config.toml
num_hidden_layers = 13
hidden_size = 96
num_attention_heads = 3
num_key_value_heads = 3
head_dim = 32
intermediate_size = 256
vocab_size = 1024
hidden_act = "swiglu"
norm = "rmsnorm"
norm_place = "pre"
norm_eps = 1e-05
positions = "rope"
rope_theta = 10000.0
rope_fraction = 0.25
qk_norm = false
attn_scale = 0.177
bias = "none"
tie_word_embeddings = false
parallel_block = false
init = "normal"
init_std_qkv = 0.0593
init_std_o = 0.0
init_std_up = 0.0593
init_std_down = 0.0
optimizer = "adamw"
learning_rate = 0.00219
beta1 = 0.9
beta2 = 0.98
weight_decay = 0.13
lr_head = 0.015
max_grad_norm = 1.0
warmup_steps = 406
schedule = "wsd"
decay_fraction = 0.881
decay_shape = "linear"
final_lr_fraction = 0.0
batch_tokens = [8192, 16384, 32768]
max_seq_len = 512
doc_mask = false
train_tokens = 121400000
max_steps = 6959
dataset = "wikipedia_en"
Each number is 128 + 24 x the weight over its row's rms, rounded and kept within 0 to 255. Layers, rows and columns count from 0. Numbers have three digits each. The size before them is the row's rms in percent of the matrix's.

# layer 8 MLP down (transposed), 256x96, rms 0.095, rows 49-67, columns 0-47
112:145128112114136131132099112114141133153110147126160146158124123120115129124141092099113110112120177130121147127078167112144162126148085162053116
102:151149129140133117179116151146112153137162108148094129137108126142132117130149118086118125092171111088121115140100136127118113142103114141133171
095:111164166146137158183126117117149117156144102121158172123144150157087143131112119111105153116144173142096135110131085118153148083134106158123141
103:137163158111194123126134133105094097105123108150132103131144088123124106156166113134114092102150136109125139138129183100173155087134062097127130
096:094151113111121157094171101123088135137123079161129145138162146113123176149130167136091146132154103137150163110145142145148090167118138152128101
089:138160115090092097078139124101138122149113105111117135126118092120155118121123104133136086111110122154114131137154244163088107151125105151156137
105:113124114131112117124113145128110134120133100159154135166128104144120088145096133134109135095156101117110096171116044138119096133150113164124138
108:124121127110102129132118154134108140096135154125108142145112133152068115124113121124159110132142134135151114111150159167143124092132167158118133
096:127091109114104068120128119135125153155143130133118150146116157117115137075115120159093154119130151123141137140083143114109125118112112142086106
092:101117155164090112117169109130172141157112118148119148086092141129142133143128114098131091114126143131121129128127195133115144121151080166145122
101:105153141105165133109122150133159106101139122111106140179105146169107111116130090121125113136146104135122125112103052161100144101126138109146137
098:145099103152134180143114122051126110128115136139150111107131115133109157155162099112142139063093121118093103152085174165111143140106131137140107
098:122156090097113122133123110099111138116162108105153116133132126081126149136132145114110088154120136140121161103134133164137166119149114174128100
102:130157127163125154146153129127141128141118130082132143127128144122093164132135132103116153162129163133110095077095025095178129116130171101139125
092:086126137164094141160095120119150104112115131154141101128151157089122161181161151169118122152137096107113147120131070174145132139122134129128149
092:147122119126146183131094104125139132148125122125139143152111144121109128144119103114146105130134152140120132172114084104177142126114113139112166
093:089129132118150158115103134125132118103087151088150091105164175135152098086139135113113128120134151172146084134118079123137126145152119148154142
107:140137138141129122100168135157136078093105172141094087159098135185166145133117151137154136122073115095134087100140116124137163125097134076115127
097:155117167180128087137139121148114114150137152064104135148119131169175136120127136113122129090142139106144154139086146087142137079115146116116171
# layer 8 MLP gate, 256x96, rms 0.0975, rows 50-68, columns 0-47
107:084132137146176076128117141157108130113136112132090165133141128148128104126138106116149165100102143113114135064112083110090119104147149131093115
098:127104150153122148180138121133121125124165108140118122082107074154119118129082105122109158104129161150097134102146087151106156164121159157144126
106:088118099144138083165142107157139133190150097130159122144109107153125125131120132104131131119131101148121133106129110139067128152143151118134140
103:139139156109166108142137123114157105131092116125095138104135152102099111168088112131133175129111139078148121128118127152124090131162152127152101
094:142113123135142136151078139138140144114129134118153125094176133144106103129157140151117104153151142127146126130108124123143116138096145138101128
096:099145103153139131100108119122143120137137123140160130143129174161129116150154158089164124136114112138118123143127096101132115187137138204141126
109:153131119102168132129128113150109116094176153133120149104146153147145184109147111117130157135161152156171117127073093110126117141121181114147147
101:169113124154150166091131115139183145131142117148123161119153138138145074105151106151148112123122138088131106110134126075158170116135123130135106
084:155111153151178124146117145097105133101114101100141117123188094149139132074115140160097132089108103116143143116098148117136086105176137122129117
098:135153139163164088172131102137115126130160154116112135099158127131162090093138109161138137101117152112127150122075113115078123144106115148101123
102:149099137150175126102167144104153120130113154098141117087172117139167118135149112144121150062109104129133137100111141136135108120125188111129094
100:157165164132178106100138117083131145124155132083103124157123165124142117070116143093118142093128110097105145146148135116105118152137146170161110
099:124089099110114110116127138162107105142154094174160124112161093107119117127171151135161164127177136104108126133149135084104074123150129110120140
092:161131126154128141079140139118134117115127100113165097146163138176173136125157139128112110129146177123129125111162155111148121148104120101101121
093:125133129116133172116097118122168150132181156141146169140095111155173105101087142146111093124156144148107147139108143125145121178112158088124092
102:115116163131124186099103105097164155116157123098162108124110165128129132114071105120122108119124127136144113128142110165139156124126130130157104
110:120176113097173115119149137143149141168123122132125115129129116175145140104075179108125142105135090126120128131114094145101110092128113103153141
101:132129162152148097125124099180113111126073157133149144121150152131109106091118172118126127153145101128110145143150076089095138095156142154132127
097:129157147124119105156155125146091118142154158105180154191141146128111119127109079086136113109121128113130128139052120121148161146108123129127117
# layer 8 MLP up, 256x96, rms 0.0974, rows 50-68, columns 0-47
100:125167135089103149125104136158115137139130115142097064124144137125098157128145144159105134106097101135112132140108133106091140109102157150112160
092:112140108101131128071125153129136165137135082154143115124125121152097142112122183117181097126113137112120129136137121110133181097162115125135066
103:127151134138104084168144146144142118161141151091160133128132091095171099104105149143114169086170114159137138149119106119086126140125153138141134
093:119167122091128160098140147064132154154153094074106097094104090127137145139145138128151110145150145100125135117124109104127183114112141125115138
090:158079121155112151125124119124128084120082136135151113113137100131157107148140161157142103118122122134126148160112137145111095082118129085153115
103:119103102163136107154165143104100109111135104166157078093114076146157142166126129166096150131143107134138156123109127139141135109148142091106112
114:144156099133143108128116118131083128142169141156161148080109122167124152121132116106193190148177130126112097119143127129136089135108133166137172
094:085147145116171122140150129160115132128139103161116132113132117160139083180115131132110093168119147154120128123149125112081182120162143149119122
097:159131175102116174105116121109097138147117116125157126078116131129189123132144122147159121092127167137120139110098169123086122133187108125116134
099:147130102119117111069116112146151122155121103122095095133125109149177143097133141136132103167123124126130122065168143130121137171146146140162121
096:127144148112148088136119168142129122120154147162124159131130117100120128095060140140124095164140178106118129132138116122095124109094075131133102
099:121137167134149124142093092120114118120159171137104140138125123151164138084144160124132145128205121126109136137169114146096157175137095129140122
098:132086121118075154106091156135128156090069138083064093139153140101128158090140110179105114124112098137153135130151146148096097116146110124089134
091:128133113161125162136143095124128124106152126123152143150060047112115104096095131130135117142126163094108165148119136075110131141124119160134134
093:109140098151118121090098111092155084102129142103110141126180123134115123149079146130123116125153088132154143090151129135107124137129148102105104
092:172109154129119100140143115114108113180105138117136133146134118133125130096132135138142128089102125073115160143197105107139110098136111103091112
108:141111114105151127120133163121134104133117181090105144123137173077129164112153171120076125124146154121170116190089134145100119131112166118139080
097:142164127078120090149126135121081120071108110131119145122127140097166140125099105144191125102156147069141108113143142132130132136122122151119161
092:160098131174169152172118147106113100100136145170149089113130150178112147144156141113133122102102151087088155103116162122139142139131081133118109